Weights of a small transformer language model.
Training: a variant of Adam for these matrices, 138M tokens, 4206 steps.
Each number is 128 + 32 x the weight over its row's rms, rounded and kept within 0 to 255. Layers, rows and columns count from 0. The size above them is the row's rms in percent of the matrix's.

# layer 2 attention key, 96x96, rms 0.0652, rows 84-95, columns 0-95
size [ 90 105  97  68  71  51  62  97  99  83  93 114]
[[ 91 134 138 167 127  92 122 169 241 140 110 119 119 140  99 116 138  97 133 114 200 139 173 164 157  53 134 118 148 144 101 139 127 135 124 149 165 192 126 121 148 112 147 119 151 125 200 100 152 172 131 138 113 163 116 185  90 104 132 117 145 105  97  87  93 133 127 122 120 111  75 127 129 142  86 180 158 169 105  80 182 142 129 173  80  62 118 173 124 127 146 135 178 126 161 153]
 [128  95  98 164 191 210 118 114 101 170 156 107 172 118 130 148  75 145 117 199 142 153 146 159 109  72 114 143  59 113 176  94  98 119 120  65 183 124 158 116 121 115 132  84 157 185 139 111 140 123 184 121 143 124  95 144 134 100 135 110 153 130 182 111 123 126  83 140 165 107  87 111 107 171 107 136 124 140 122 170 139 144 141 203  65  90 154 124 126  99 103 161 184 113 101 132]
 [ 97  98 114 114 160  82 132 146 109  99 185  91 138  76 150 119 125 114 138  90 132 151 122  85 117 136  91 131 160 140  91 169 152 180 110 139  46 125 127 136 112 111 101 195 155 128 125 180 108 119 134 180  74 185 138  86 112 128 186  86 141 118 115 118 132  93 118 137  88 144 144 116 179 174 196 162 123 110 132 156 120 111 194  44 146 153 117  82 154 146 116 154 158 160 176 119]
 [166 125  66  77  99 133 166 207 123 128 112 107 115  33 124 119 140 161 148 120 182 143 163 137 162 118 143 139 145 130 124  62  88  84 148 105 144 150  89 120 132 173 134  94 163 166 125  91 158 137 182 141 130 142  66 160 113 123 103 116 136 153 121 141 148 124 181 171 179 150 112 110 104 101  94 150 115 178 164 116 131 110 114 226 141 143 133  76 132 138 146 176 115 125  80 129]
 [135 170 179  81  77 146 125 123  97 149 128 127  97  60 185 106 152 135 131 156 117 140 119 107 143 123  98 134 109 120 151 155 161  86 125 164 127  78 182 107 177 141 121 103 106 135 126  56 131 147 138  93 152 114 127 171 172 132  62 164  88 118 160 180 141 123 142 167 122  85 147 151  63  48 142  96 127 225 162 143 137 157  97 153 109 156 113  93 150 146 171 115 122 152  96 126]
 [109 154 144  60 116 176 195 148 118 150 164 113 144 110 169 173 142 160 175 102 123  75  77 101  98  72 104 140 132 145  71 160 133 158 137 101  52 115 147  83 176 166 169 168 151 170 141 132 113 128 145 174 109 120 172  55 156  80 169 143 133 111 143 100 108  99 112  96  96 152 133 137 166 146 154 125  73 120 160 149 133  79 155 147 109 150 142 131 156 169 159 137 108 100 162  92]
 [102 123  83  93 118 170 154 131 155 187  96 103 124 107 147  67 139 125  95 144  85 172 175 124 135 129  75 119 146  88 148  89 140 105 121 132 155 122 118 155 107 164 117 137 124 123 157 156 148 105 159 144 104 139 158 108 161 159  43 146 122 109 137 157 115 106 152 168 155  90 134 175  80 180 103 161 160 152 104 104 130 224 120 223 118 170 177  94 184 126 131 158 138 122 107  95]
 [141 165 103 163  94  79 116 143 119  96  50  94  92  97 129 151 172 157 117  90 149  73 138  74 107 142 101  84 128 141 163 168 141 184 146 161  44  84  96  86 107 131 110 113  82  88 132 150  72 138 115 126 126 133 132  67 162 109 106 131 129 124  75 147 135 111 142 134 114 145 127 121 108 167 123 140 113 137 134  76 115 112 142  24  66 139 129 130 105 157 153  71 105 146 146 110]
 [124 141  98  71 108 106 114 114 139 135 147  99 135 127 117 140 159 142 134 109 156 148  88  91 128 134  90 169 140 146 166 200 180 210 123 160  67 134 123 130 117 115 123 206 152 108 171 177  86 116 105 159 138 132 114 108 110 140 161 114 132 155  90 105 117 185 149  60 109 187 114 138 104 114 137 100 121 128 143 118 136 132 214  32 101 141 130  92 132 180 167 103 107 113 159 105]
 [117 168 101 127  86  99 165 189 135 141 129 144 121 137 155 160 189 147 131 170 107  80 145 158 148 146 144  86 132  97 110 145 131  65  85 135  92 104 129  66 129 139 109 147 141 132 135  80 119 193 113 165 141 139 174 106 185 142 100  89  69  99 170 157 107 109 158 121 128 107 189 169 122 148 137 142  74  95 165 134 107 102 118  89 160 192 137 149 133 139  96 181  51 147 172 159]
 [142 107 142 112 194 110 144 175  94 144 169 106 136 111 106 138 144 105 136 127 140 100 139  85 140 131 110 112  93 106 153 144 164 124 163 177  70  95 156 105 165 118  73 138 180 127  87 103  75 202 167 141 116 139 164  32 146 174 171 122 118 110 120 145 165  91 138 189 106 169 181 129 127 128 184 135 131 123 121 178 153 111 185 119 161 197 132 130  86 167 120 135 139 135 117 165]
 [129  73 119 102 143  67 109 174 151 122 103 123 141 161 137  98 195 130 140 157 171 142 102 167 158 104  91 158 130 165 147 140 191 138 174 128 101 140 104 136 146 164 121 137 113 106 133 133 118 112  47 186 152 153 167 147 156 206  88  98  81 127  89 102 105  95 124 138 111 137 142 124 104 173 178 134 163 176  98 175 162 127 137 141 201 163 120 137 125  86  91 101 181 129 144 181]]
# layer 2 attention query, 96x96, rms 0.0643, rows 85-95, columns 0-95
size [ 73  75  96  87 167 143  89 103  93 100 110]
[[115 144 160 107  99 147 108  82 113 117  84 174 154 142 124 112 138  90  85 102 123 128 134  94 141 146 111  98 118 133 102 145 154 113 172 154 132 168 117 122 149 117 103 118 131 114 213 136 169  84  90 153  46 144 197 145 105 119 152 109 156 180 103 170 165 175 197  93 184  81 158 152 134 176 139  54 108 115  78  59 150 120 150 117 146  90 115 130 143 141 104 146 115 104 123  75]
 [156  95 107  98 124  89 124 133 167  91 124 133 165  77 124 129 142 162 129 107 110  39  92 105 118 167 135 150 153 186 114 140 144 135 168 102 147  63 158 151  84 150 170  69 104  86 162  93 108 180 105 109 172  86 170 125  89 102 129 127 107 159 143 110 133 153 124 142 154 174  65 131 124 113 175 116  83 151 129 139 180  77  85 130 132 111 132  89 117 201  98 111 135 101 179  83]
 [123 153 162  91  99 146 147  88  91 148  83 187 152 117 138  64 117  89 135 153 147 110 171 141 168 103 144 130 137 159 131 102 104 107 211 136 162 130 127 155 159 153 154  97 111  82 113 162 150  82  76 162 181 152 136 182 154 169  66 159 128 106 119  96 132 153  90 150 125  87 129 123  99  63 120 133 130 143  51 159 171 178  89 169 123 114 113 124 155  67 175 149 144 137 122 129]
 [118 172 126 106  66 176 157 146  90 109 126 122 107 141 179 165 167  97 135 143 114 194 130 132 163 122 139 127 148 132 125  96  49 108 106  60 119 177 148 109 103 153 167 163 217 158  89 135 157 138  96 119 131 195  99 101 131 127  62 146 153 172 119 104 171 154 112 126  89 121 136 155 106  88 133 154 152 118 120 136 121  90 150 142 117 120 107 149 214 115 167 158  97 152 122 183]
 [149 177 109 118 100 148 145  64 137 152  91 128 112 132  92 112  97 150 111 171 113 176 190 163 119 102 121 114 140 122 144 103  68  76 168 142 201 103 137 127 152 120 177  56 127 100 124 118 146  89 106 106 121  79 108 166 120 153  58 161 141 102 114 137 150 124 161 178 176  91 124 128  78  97  92 115 150 117 109  87 148 171  79 208 146 144 136 178 138 100 148 144 176 124  98 135]
 [149  95 173 117 170 120 102 181 126 110 135 108 137 111 164 153 187 103 159 100 140  54  62  82 149 182 154 174 160 108 121 168 143 163  97 115 100 121 129 139 125 141  92 153 140 148 112  93  76 191 148 137 158 167 155  53 103 140 138 115 108 147 144 154  84 185 137  78 114 151 103 126 139 140 117 130 100 170 179 145 138  76 119 101  94 136 130  73  78 160 169 100  81 116  99 160]
 [ 90 147  94 119 162 145 159 149 137 144 146  97  84 153 112 226 100 144 122 166 127 112 151 131 220 165 165 122 125 101  92 114 149  74 101 188 124 116 103 142 206 204 154 133 125 157  69 102 179 147 169 124 154 105 170 107 185 160  87 133 138  93 137 121 182 106 114 127 110 141 148 104 147  81 141 118 127 176 136 165 138 118 124 142 135 130 138 125 109 132 173 142 168 129 166 172]
 [131 165 109 136  90 110 187  66  94 144 145 138 102 155 135 124  64 138 111 187  80 164 149 164 137 121 189  62  90  95 111  86  82 149 183 131 155 125 112 125 163 108  88 134 146 112  74 139  94  82 154  67  65  83 103 121 160 101  99 166 146 107 161 119 122 128  91 152 128  89 215 141 117 131 157 172 143 122 124 123 167 143  92 154 140 118 108 145 159  78 132 142 123 128  93 124]
 [135  85 149 139 167 160  93 168 157 161  93 143 136 108 102 134 183 104 155 142 176  78 133 121 155 114 101 121 100 121 122 108 161  66 113  87 140  93 112 140  74 161 144 104  62 163 163 121 118 190 112 158 146 124 126 161  69 162 137 142  73 116 169 152  86  88 151 165 119 150  46 145 136  61  84 121 163 126 149 128 120 101 118 163  92 177 149  99 101 138 177 155 164 119 172 161]
 [163 126 105 109 108 156 129 126 148 120  78 167 138  83 123  93 165 105 119 131 137 157 150 119 124 135 142 159 210 173 132 108  65 121 197 147 101 124 118 133  91 181 190  82 139 131 133 118 123 181  80  99 172 102 161 186 134 121 105  95 107 157 170 117 130 111 158 134 161 145  58  92 151  66 149  97 160 147 157 154 108  90 135 148 104  88 155  57 106 123 144 137 142 170 191 107]
 [176 127 171 120 185 138 101 113  64 118 152 164 176  52 119 174 131 129 143 129 180  84 144  45  93 120 119 125 126 167 140 105 134 158 107 139 104 143 146 135 133 119 159 113 135 105 102 129  84 154 186 107  99  86 123 149 158 112 113 147  68 145 177 125  86 103 176 145 122 131 134  64 118 111 109 138 100 110 157 175 107  73  90 149 175 149 141  71 119 131 147 180 106 201 138 128]]
# layer 2 attention value, 96x96, rms 0.0551, rows 64-88, columns 0-95
size [111  94  93  94  97  97 105  89  99 102 101  86  92  91  99  91  92 104 107  99  97  84  91  91 105]
[[164 174  84  70  66 174 161 132 124 157 116  85 121 191  91 126 173  92 129 151  90 156 163 132 175 122 151  85 103 127 171 141 129  79 137 101 116 118 127  76 171 165 202 131 135 143 149  73 131 119  92 179 101  88 167  84 160 131 125 157 112 102 171 135 135 122 150 177 152 138 148 150  96  99 189 203 140 119 113 112 174 147 121 155 137 125 136 174 137 119 152 159 110  97 119 166]
 [ 82 164 141 173 112  93 133 115 112 115 163 185 114 133  40 103 149 184 123 135 136 130 196 119 158 164 129 206 149 205 123 154 110 188 124 163 122  80 110 156 121 123 126 173 121  54 134 116 145  96 140 154 163 123 124 107 158 172 105 147 145 147  56 169 118 145 145 109 150 147 132  53 123 124 119 108 147 182 149 118 122 135 101 120 119  50 136 138 130 123 153  97 129 162 128  99]
 [138 157  89 138  49 107 143 116 139 119  33 110  98  74 148 184 171 137 107 120 136 163  90 148 179 101  96 111 136 153 187 142 143  87 124  97 110  97 126  84 119 185 109 100  84 180 135 100  86 123 115  93 125 136 144 118 168  97  91 119 146 118 182 148 133  92 160 149 114  60 195 162 135 170 133 135 102 167 103 135 185 116 118 143  88 119 144 156 130 139  98 119  81  87 149 129]
 [121  89  92  77 135  76 113 121 126 131  95 180  69 115 154 101 110  91 143 123 150 132 119  98  82 128  79 174 172 142  79 164 115 129 110 160 150  81 162 146 149 143 142  53 109  81 176 157 102 116 184 123 154 102  50 151  84 128 130 117 114 160 196 102 172 133 131 107 143 110  86 153  95 121  62 135 112 143  75 164 149  90 120 132 119  79 150 142 118  93  90 138 152 140 167  94]
 [114  55 139 133 145 125 106  95 168 161 164 174  43 194 112  99 117 100  30 149 172 124  88  75 108 112  94  98 151 127 115 133 162 118 154   5 123 100 137 164 160 165 169 120 158 189 144 129 180 128 141 105 119  88  81 104 135 101 117 142 120 115 140 113 164 110  99 119  87 109 100 148 118 134 141 115 131 139 111 152 129 111  94 135 116 111 106 150 152 123 107 150 134 128 106  95]
 [139 145  88 149 146 139 177  80  91  72  95 147 163 132 128 164 136 125 143 172 105 175 135  93 138 117 101 126 119 118 143 117 164 104  89 187 164  66 156 109 111 190 151 147 133 158 115 144  93 139 135 110 194 125 156 122 174  99 135 129 119 120 155 160 114  42  99 125 142  49 191 124 194 144  97  78 118 133 111 168 172 146 163 133 125 139  83 138 133  85  89 167 144 112 179 111]
 [123 153 208 113  46  86 141 118 118 110 144 126 151  85 136 100 186 111 138 147 113 182 149  89 163 130 107 188 139 199 123 121 146 155 141 144 157 119 122 174 194 165  85 155 108  87 140 145 135  81 148 163 142 174 121 153 160 109 123 113  70 122 158 135 146 159 165 130 122 121 160 123 163 166 175 138 146 138 114 164 150  98 123 136 211 148  74 152 130  98 178  94 112 156 125  84]
 [108 176 157 153 135 131 135 104 140 158 156 157 154 184 168 164 150 164 145 154 152 128 110 100 100 180 133 174 149 158  53  97 112 169 117 110 116 117 130 216 109 154  76 117 102  90 143 124 119 121  81 149  96  95  63 104 127  96 148 170 214  96  71 123 152 142 118  99 125 101  83 119 166  98 123  75 168  90 154 118  97 153 111 129 131  92 101 135 180 142 146  98 104 138 102  84]
 [151 105 126 121 167  94 128 201 212 158 146 166  97 172  84 115  83 110 101 142 193 132 126 176 141 165 116 118 156  99 119 119 101 129 143  58 153 169 111 175 101 114 153 142 153 125  93 162 136 162 129 190 115 132 123 142 142 141 131 180 153  82 116 123 120 164 117 126  96 160 154 159 157 113 140 164 154  63  78 139  87 168 127 118  56 118 155 120  50 131 122 164 137 167 122 152]
 [118 113 143  96 141 129 159 139 116 151 101  28 113 142 215 167  72 169 145 119  96  92 147 125 141  90 160 120 104 101 122  79 121 116 125 109 127 184 126  88 147 138 158 134 117 163  90 133  85 143 117 116 184  91 125  78 139 136 116  50  83 109 121 163 135  88 105  84  85 125 152 199 120 167 157 152  74 175  84 134 155  92 120 147 133 131 129 119 109 151 141 119 124 157 157 196]
 [ 96 118 142  90 135 145 166 109 108 108 157 168 180 176 157  83 152  78 164 152  94 141 133 121 196 111 122 138 137 138  82 120 152 140 144 156 177 122 134 152 128 136 161 156  89  98 110 192 133 126 127 151 205  99  74 100 107  87 137 133  65  75 193 103 166 133  92 168  98  81  91 162 177  92 151 147 165 136 127 123 140 106 182 117 150 132 126 167 123 127 145 160 210 142 131 146]
 [140 144 103 109 196 152 160 178 179 162 138  95 138 126 165 151  94 141 133 157 152 147 164 155 114  68 145 123 112 114 155  78 111  65 125  81 133 204 156 101 163 199 146 117  91 190 146 162 112 174 149 133 136 132  83  96 157 162 146  97  75  85 188  98 132 127  85 172 128  99 162 197 136 133 148 136 141 128  97 119 112  89 167 128  93 145 117 126 105 172  85 136 143 152 138 145]
 [ 80 115 138 116 176  79 123 143 128 152 136 109  92 135 128 119  59 157 148 119 145 121 128 150 110 124 184 169 128 112  81 124 117 167 129 130 126 194 132  84 130 144 189 124 108 151 147  97 121  89 171 153 175 192 133 134 124 183 137  76  77 123  98 130 187 113  90  98 103 155 161 198 140 204 124 122  75 145 118 119  93  89  86 152 101  89 132 136  81 104 156 114  84 188 130 120]
 [143 149 180 165 137 149 120 156 196 144 126 181 139 208 135 107  85 144 114 120 135 124 153 125 190 110 213 104  82  83 143 146 123 130  98 131 133 148 156 117 111 116  93 155  94 133  68 145 137 164 169 137 121 102  82 191  99 164 146 125 100 122 160  74 116 105 111 145 137 135  80 159 121  81  65 100 151 155 114  92 131  85 160 108 158 163 196 148  60 109 144 143 137 117 106 125]
 [110 154 167 152 107 123 135  52 143  79 147 136 111 167 116 133 133  82 107  79  83 127  82 109 173 154 145 174 159 137 188 143 170 144 164  92 121  22 146 104 134 129 167 131 136 155 100 122  89 115 117 172 124  98 115 170 131 136 121 178 147 122 120  98 168  87 143 161 107 120  71 107  92 164 117 105 149 145 152 184 133 134  94 117 159 129 155 165 153  76 104 128 146  94 151 213]
 [122  79 179 198 108  77  68  89 141  94 168 119 114  77 112  89 110  91 134  78  79 130 104 142 123 177 147  48 178 117  95 154 109 177 127 137 123 125 121 106 154  67  97 133 122 108 145 147 152  88 198 117 149 171 104 132 139  88 180 129 180 178 124 128 124 151 138 111 154 158 125 107 129 137 105 143 112  97 125 109  90 112 103 147 143 104 123  38 139 154 142 144 112 144  92  82]
 [ 93 126 129  82 151 144 130 147 100 197 166 162 120 150  86 132 126  79 163 140  73 121 125 121 111 109 126  89 195 168 121  96 123 155 174 120 101 144 126 123 121  91  74 131 177 146  91 176 131 174 158  96  94 117 109 126 115 137 123 119 161 190 160 150 149 162 144  94 136 155 115  82 128 136 103  66 136  71 159  44 101 127  72 134 128  95 121 134 102 123 115 156 101 212  81  97]
 [ 92 132 108 116 106 153 158  94 110 122 131 118 110 125 132  83 127  78 153 176 135 156 138 162  93  91 131 121 148 208  82 117 166 113 176 139 151 242 179 156 182 137 197 112 142 142 213 108 142 121  80 143 122 125 169 146 154 120 131 138 123 135 109  49 131 171 108 104 117 121 142 164 105 108 157 112 155  84  75 124 118 175 121 119 147 167 146 154 138 121 136 147 182  92 132 132]
 [149 110 169 123 111 122 112 177 185 125 153 182 118 107 192  89  85 105 115  75 189 129 121 141 146 151 105 202 189 171 146 125 121 158 152 108 149  98 163 178 120  69 113 120  98 157 143 148 105 149 165 182  95 184 128 155 115  67 131 112 183 138  88  81 150 149 150 108 146 103  42 154 142 128  87 154 194 148 110 140 128 129 106 140 123 110  89 112 135 145 120 109 100 130 127 109]
 [169 105 118 195 168 106 122 205 188 134 116 116  68  49 118 127 131 179 147 100 139 149 119 143 141  99 123  62 107  69 176  80 176 113 143  82 155 205 110 139 127 160 160 152 133 124 156 153 154 157 127 151 120 200 117 128 130 182 139 111 120 141 149 105  88 129 130  98 127 127 162 105 114 152 139 117  77  95  80 153  80 132 100 125 102 145 169 140  94 147 127 103 120 153 178 136]
 [ 95 137 122 143 186 160 121 146 143 131 100 163 219 203 162 145 120 138 161 118 179 122 133 142 176 108 163 101  49  98 142 139  82 102 126 121 117 131  90 116 112 104  74 117 187 150  37  95 112 152 153  78 132  97  65 169 106 167 157 108 141 130 106 127 115  62 126 167 162 109 138 101 107 150 131 115 155 158 185 127 153 121 129 106 154 122 122 108 137 121  96 119 127 154 118  71]
 [150  88 184 173 113 107  98  65  88 123 133 183  84 126 160 155  96 138 130 143 126 141  88 100 167 165 102 157 127 175 154 113  90 117 171  88  99  72 198 150 144 152 135 142 144 133 133 113  98 160 151 145 137  93  95 102 150 127  94 172 154 146  81 132 189  77 117 113  81 131 131  78 135 131 159 160  83 129 166 187 151 109  97 137 150 147 197 108 149 148 208 110 155 136 138 112]
 [153 136 158 166 115  99 158 112 146 119  91  75 108 166 101 106 165 132 128  83 135 126 100 144 160 143  92 128 157  58 135 134 158  99 148  97 122 140  90 160 113 221 100 140 114 150 115 191  72 103 140 174 132 133  81  91 129 128 120 113  79  97 139 138  84 166  95 106  93  71 136 164 129 119 161 148  73 152  87 113  74  82 149 178  68  85 116 146 137 128 109 153 103 100 189 152]
 [102 150 112 132  62 134 179 130  59 129 117 113 154 106 177  93 168 183 120 113 136 147 167  88 141 165 119 156 147 176 153 155  91 152 144 117  87 133 146  98 123 109 191 133  62  88 147 132 125 116  96  70 132  82 146 127 115 115 112 145 184 115  68 141  79 103 157 136 145 122 130 120  91 175 157 144 135 116 119 163 200 124 107 145 119  51 120 135 156 148 183  92 201 146 145 119]
 [100 132 118 154 128 148 130 116 115 137  91 150  81 176  80  90 114 164 140 108 123 144 135 167 126 162 125  94 117 161 166 122 143 146 160 112 140 197 170 121 152 149 137 140 146 164 183  95 143 111 133 167 115 128 126 162 112  76 132  81 148  49  71 110  55 195 105  98 167 144 107 134 130 183 160  57 175  82  75 142 120 146 119 116 159  95 105  83 121 138 148  85 172 166  94 152]]
# layer 2 attention output (transposed), 96x96, rms 0.0685, rows 64-87, columns 0-95
size [ 78  87  84  96  95  89 112  90 104  95 105  85  91  94 103  82  99 111 103 106  99  94  86  99]
[[ 57 140 119  89 147  91 105 138  85 140 133 105 152 143 128  93 159 142 152 178 142 149  90  96  87 127 101 119 124 112 148 117 148 157 133 153  94 176 161 161 114 105  98 175 129 112 146 140 169 139 147 147  83 198  76  79 130 185 138 161 138 213  87 156 132  44 106  84 106 120 163 134 105 169  65 108 137 113  42 128 102 149 142 121 184 124 120 148 164 127 125  99 110 139 125 144]
 [209 127 125 160  78 125 125 116 160 112  51 142 115 162 129 165 129 181 126 132 164 107 127 157 101 103 145 160 121 129 198 171 103  51 160 172 146  93 100 112 140 165 157  53 183 182 151 136 126 114  68 150 142  85 152 141  95 134 138 116 101 120 188 106 101 203 149 140 143 130 116 122 107 154 133 108  94 165 132 111 166 153 124 102 115 134  86 135 114 187 140 178 137 120 118 124]
 [116  83 147 127 199  78 117 142  84 138 155 118 164 135 124 111 145 155 112 181 158 116 112  80  65 100  82 117 152  92  88 162 150 161 158 145 138 167 125 148 104 103  88 151 142 106 166 137 132 154 183 145  88 175  96  92 107 183 173 155 133 162  93 151 140  38  98 131  78 131 138 122 132 160 104 102 132  96  75 101 120 141 151 134 212 139 160 149 190 126 106 149 134  97 129 102]
 [156 111 182 157  95 193  76 163 156 153 139 104 173 112 118 128 102 159  24 114 138 118 155 150  96 120 140 123 117 139 106 124 123 172 137 151 131 121 115 131 140 148 131  87 130 152 121 136 120 208  97  99 182 133 192 193 139  84 144 114 163  80 114 122  78 121 100 159  97 125 133 127  91 120 103 109 206 107 176  99  78  96 141 139  89 106 165  90 179 135 157 113 118 132  91  94]
 [147  76 120 113 116 115  74 208 139 183 131 121 129 166 133 109 165 128 182  98 130  96  47 122  97 166 133 145 124 128 103 110 153 172 157 158  92 120 154 116  87 131 114 135 106  91  77 132 150 215 123 127 154 123 130 126 135 159 154 138  99  41 136  76 169  97 126 107 122  98 126 107  94 148  78 170 165  77  64 132 120  80 157 147 155 117 145  97 142  98 151  94  80 125 118 134]
 [108  77 151 144 193  93 123 165 154 133 163 113 140 138  80 161 152 131 103  99 153  43 124 146 110  79 125  58 159  96  86 138 155 149 104 122  65 137 150 199 120  92 105 140 110  95 175 138 137 126 145 176 120 173  45 121 134 160 138 131 134 181 115 131 137  90 104 121  94 125 129 162 150 170 148 115  99 130  97  84 131 137  92 139 156 160 147 150 217 132 108 127 100 168 153 116]
 [104  59 115 192 108 124 117  92 144  90  86 123  97 182  86 168 106 161 129 131 156  90 150 124  62  84  72 115 119  77 134 136 112 107 108 178 113 100 160 159 181 100 118 101  55 120 145 122 172 149 132 109  92 138 120 103 119 117 178 128 117 141 143 132 134 106 120 111 145 132 100  99 150 153  25 118  99 131 101 117 117 121 129 140 170  99  81 193 166 200 103 144 152 127 126 104]
 [186 103 109 123  64 114 202 122 166 117 103 145  93  65  97 170 128 127 153 136 150 109  77 176 122 121 161 130 133 147 131 146 198 111 121 138 129 116 104  98 120 162 119  74  91 126 146  96 110 129 173 141 121 100 136 184 170 144 151  31  67 142 193 107 130 132 181 128 162  99 125 103 120  96 137 129 153 130 120 205 129 140 145  98 108  92  97  99  84 139 185 143 124 132 102 114]
 [114 165 105  97  55 111 116 139 128 220 169 156 107 154 153  93 152 138 148 175 143 143 123 128 142 153 137 163 100 154 120  91 131 178 142 115 112 125 153  97 127 177 143 154 180 184  72 188 170 119 123 100 165 153 136 131 183 168  92 132 167 134 172 147 186 144 105 145 143 101 130  92  76  84 138 174 139 118 175 126  97  32 161 128 115 128 100  94 113  99 115 132 125 133 156 111]
 [117  95  94 108 148  55 156 124 127 114 191 106 151 114 110 107 139 100 111 154  71 146 115 107 159 140 127  95 112 113  91 132 132 235  81 137  83 116 140 121 118 104 110 184 139  85 128 162 189  76 165 122 142 133  63  95 138 124 142 155 149 187  95 164 116 124 105 104 140 128 149 116 177  99  90 166 134  88 145 149 105 150 207 135 199  93 156 118 132 144 145  82 149 147 131 116]
 [ 60 113 128 145  46 120 149 125 175 132 144  95 121 122  84 126  74  60 109  86 111 105 144 161 139 106 116  92  66 119  99  70 151 183  61 145  57 149 191 189 155 108 128 129 138 112 146 131 160 148 116 126 130 123 121 108 157  99 137  76 134 167 125 108 113 140 138  94 156  98 155 158 121 155  87 166 168 152 163 118 113  99 109 117  89  71 111 150 133 112 151 110 120 151 184  84]
 [ 54 116 113 113 113  65 149 121 109 158 200 113 150 107 144 114 124 101 149 127 105 128 118  94 115 135 123  87 136  82  64 127 143 218 121 143  76 151 144 165 136 101 100 205  96 116  94 167 168 110 182 119 161 165  70 110 159 138 130 155 166 190  96 150 163 100  96 107 131 124 175 109 140 114 104 175 152  92 128 156  98 123 172 139 171  89 132 128 137 105 159 106 109 183 119 139]
 [207  79  99 101 108 117 100 118 133 144 166 132 114 126 109 123 116 171 106 131 123 152 136 135 145 118 157 140  85 113 106 122 105 185  96 124 103  83  97  78 185 153 122 161 141 142  89 154 170  84 127  92 165  97  82 106 167 126 127 177 181 114 114 154 125 231 104 113 150 140 136 120 165  92 139 191 137 104 159 131 111 134 193 102 148  52 154  75 101 171 124  93 131 166 118 118]
 [ 91 162 188  97 113 166 107 107 115 158 168 138 155  84 174  95  78  97 105 132  70 190 157 150 105 152 131 165  81 116  88 152 135 142  52  91 136 137 148 150 134 157 180  99 142 153  45  96 117 119 100 114 135 100  91 121 159  50 119  91 134 103 117 127 104 124 112 113 151 152 183 158 107 134 148 166 152 146 189 135 142  85 139 103  91 110  62 139 107  76 117 123 109 124 136 138]
 [136  86 171 139 169 179 128 154 159 132  77 152 100 127 135 164 115 134 129  95 116  72  82 165 137 106 112 156  52 165 126 130 187  97 139 145 179 186 125 128 127 147 157 101 177 111 174  71 104 152  73 130 137 166 130  88  81 117 130 119  70  65  97 133  96  79 133 121 139  99 115 219 100 171 138  88 120 120 127  95 163  96 172 117  82 139 110 152 135 137 110 137 159 120 145 135]
 [200 166 131 155 128 202 120 121 175 112 117 142  84 163 116 146 142 155  85 113 130 125 119 157 158 105 115 176 120 128 131 113  96  69 155 103 171 100  85 108 150 127 154  78 126 149  93  98  97 109  97 111 133  51 229 146 126 118  98 147 103  50 161 122 101 183 169 117 141 174 127 130 114 100 117  96  96 175 169 113 129 133  70 133  84 153 140 125  75 132  92 122 132 120 116 130]
 [114 139 102 102 114 136 158 116 109  96 116 116  72 120 156 122 162 107 111 171  94 160 117  84 101 138 137 129 143 100 143 112 126 108 133  72  77 143 121  45 115 104 154 108  40 144 132 209 104 113 105  96 184 145 142 129 131 105 130 146 141 106 184 120 117 212 151 120 120  90 184 108 100 125  98 125 145 153  79 138 117 139  91 141 190 138  92  71  98  97 171 137  80 148  70 150]
 [115  99 109  88 150 105 116 172 168  86 112 130  93 139 132 132 104 135 136  20 145 111 137  90 146 149 138 121 127 190 141  93 175 141 139 138  91 104 173 166 169  87 118 181  63 128 134 135 149 163 124 113 121 218 154 105 132 193 138 138 175 153 114 109 139  93 112  82 134 131  91 108 182 128 163 161 135 130  61 157 104 154 126  91  92 121  99  78 112 122 166  82 131 158 129  99]
 [125 144 131 159  97 186 157  99 161 169 112 127 130 122 125 108 104 178 104 139 107 101 107 136 132 117 105 116 121 127 119 143 168  73 155  99 161 155  93  98 149 155 142  65 157 160  77  78 136 152  73  83 136 152 173 155 143  68 186  91  54 105 128 155 117 109 166 113 126 154 134 108 104  77 109 160 170  88 166 125 117  60 157  97  40 125 144 127 131 148 133 125 158  83  92  80]
 [ 93 123 133 142 165  86 175 149 118 124 189 141 163 161 192 107 135 140 177 150 171 141 143  41  75 131 100 145 135 130  92  75  83 172 150 113 137  77 171  94 127 132 121 181 100 154  61 162 150 129 146 104 165 114 112 105 130 198  80 174 148 120 139 123 173 146 104 155 134 135 125  69 149 105 165 185 101 137 143 115 116  95 161 171 145 133 117 104 130 149  82 135 135 186 133 114]
 [149 156 126 125 105 152 137  87 100 174 176 100 124  40 162 147 109  78 125 153  93 142 180 209 141 144 162 126 119  97 121 171 104 107  55 123 128 161  92 115  87 122 127 117 174 141 155  71 115  84 156 111 149 138  86 161 136 103 108 117  87  76 113  97 173 137 115 178 151 143 151 152 135 147 146 135 104 162 181 162 135 126  99 133 169 159  96 150 114  53 183 148 103 148  93 139]
 [128  52 128 159 143 145 108 163 167  99 114 126 144 110 148 156 139 126 106  72 157  25  88 151 143 127 116 133 111 167 147 131 139 150 125 163 129 125 119 142 153 133 137  97 112  93 150  88 138  54 197 181  98 147 152 100 123 112 149 145  72  82 139 155 146 104 125 135  99  74 113 123 101 172 106 138 114 103 117 126 119 121 207 200 179 120 114  75 149 186 133 103 132 132  80  90]
 [123 121 138 134 110  80 183 168 101 138 188  93 181 135  75 109 150 116 149 182 123 126 114  95  94 113  84 149 114 118  82 109 169 227 128 150 129 140 141 134 115 118  99 161 139 130 107 171 157 154 183 148 136  91  69 103 147 143 157 117 124 192 137 153 132  58 118 103 129 120 184 137 113 140  63 134  77  99  82  91 113 108 203 135 169 100 152 129 146 122  99 128 132 154 166 131]
 [173 131 112 147  95  92 164 105 152 129  58 103 155 118 154 165 130 189  78 127 144 141 105 130 129  82 146 103 155 161 166 151 204 116 155 147 115 129 124 150  91 157 137  92 158 136 188 103 157 125 125 164  64 139 150 133 121 193 122 156  88 152 107 155  83 103 145 147 113  90  89 133 146 164  57 147 122 186 129 149 130 202 150  87 131 130 162 152 148 152 203 154 159 118 136  91]]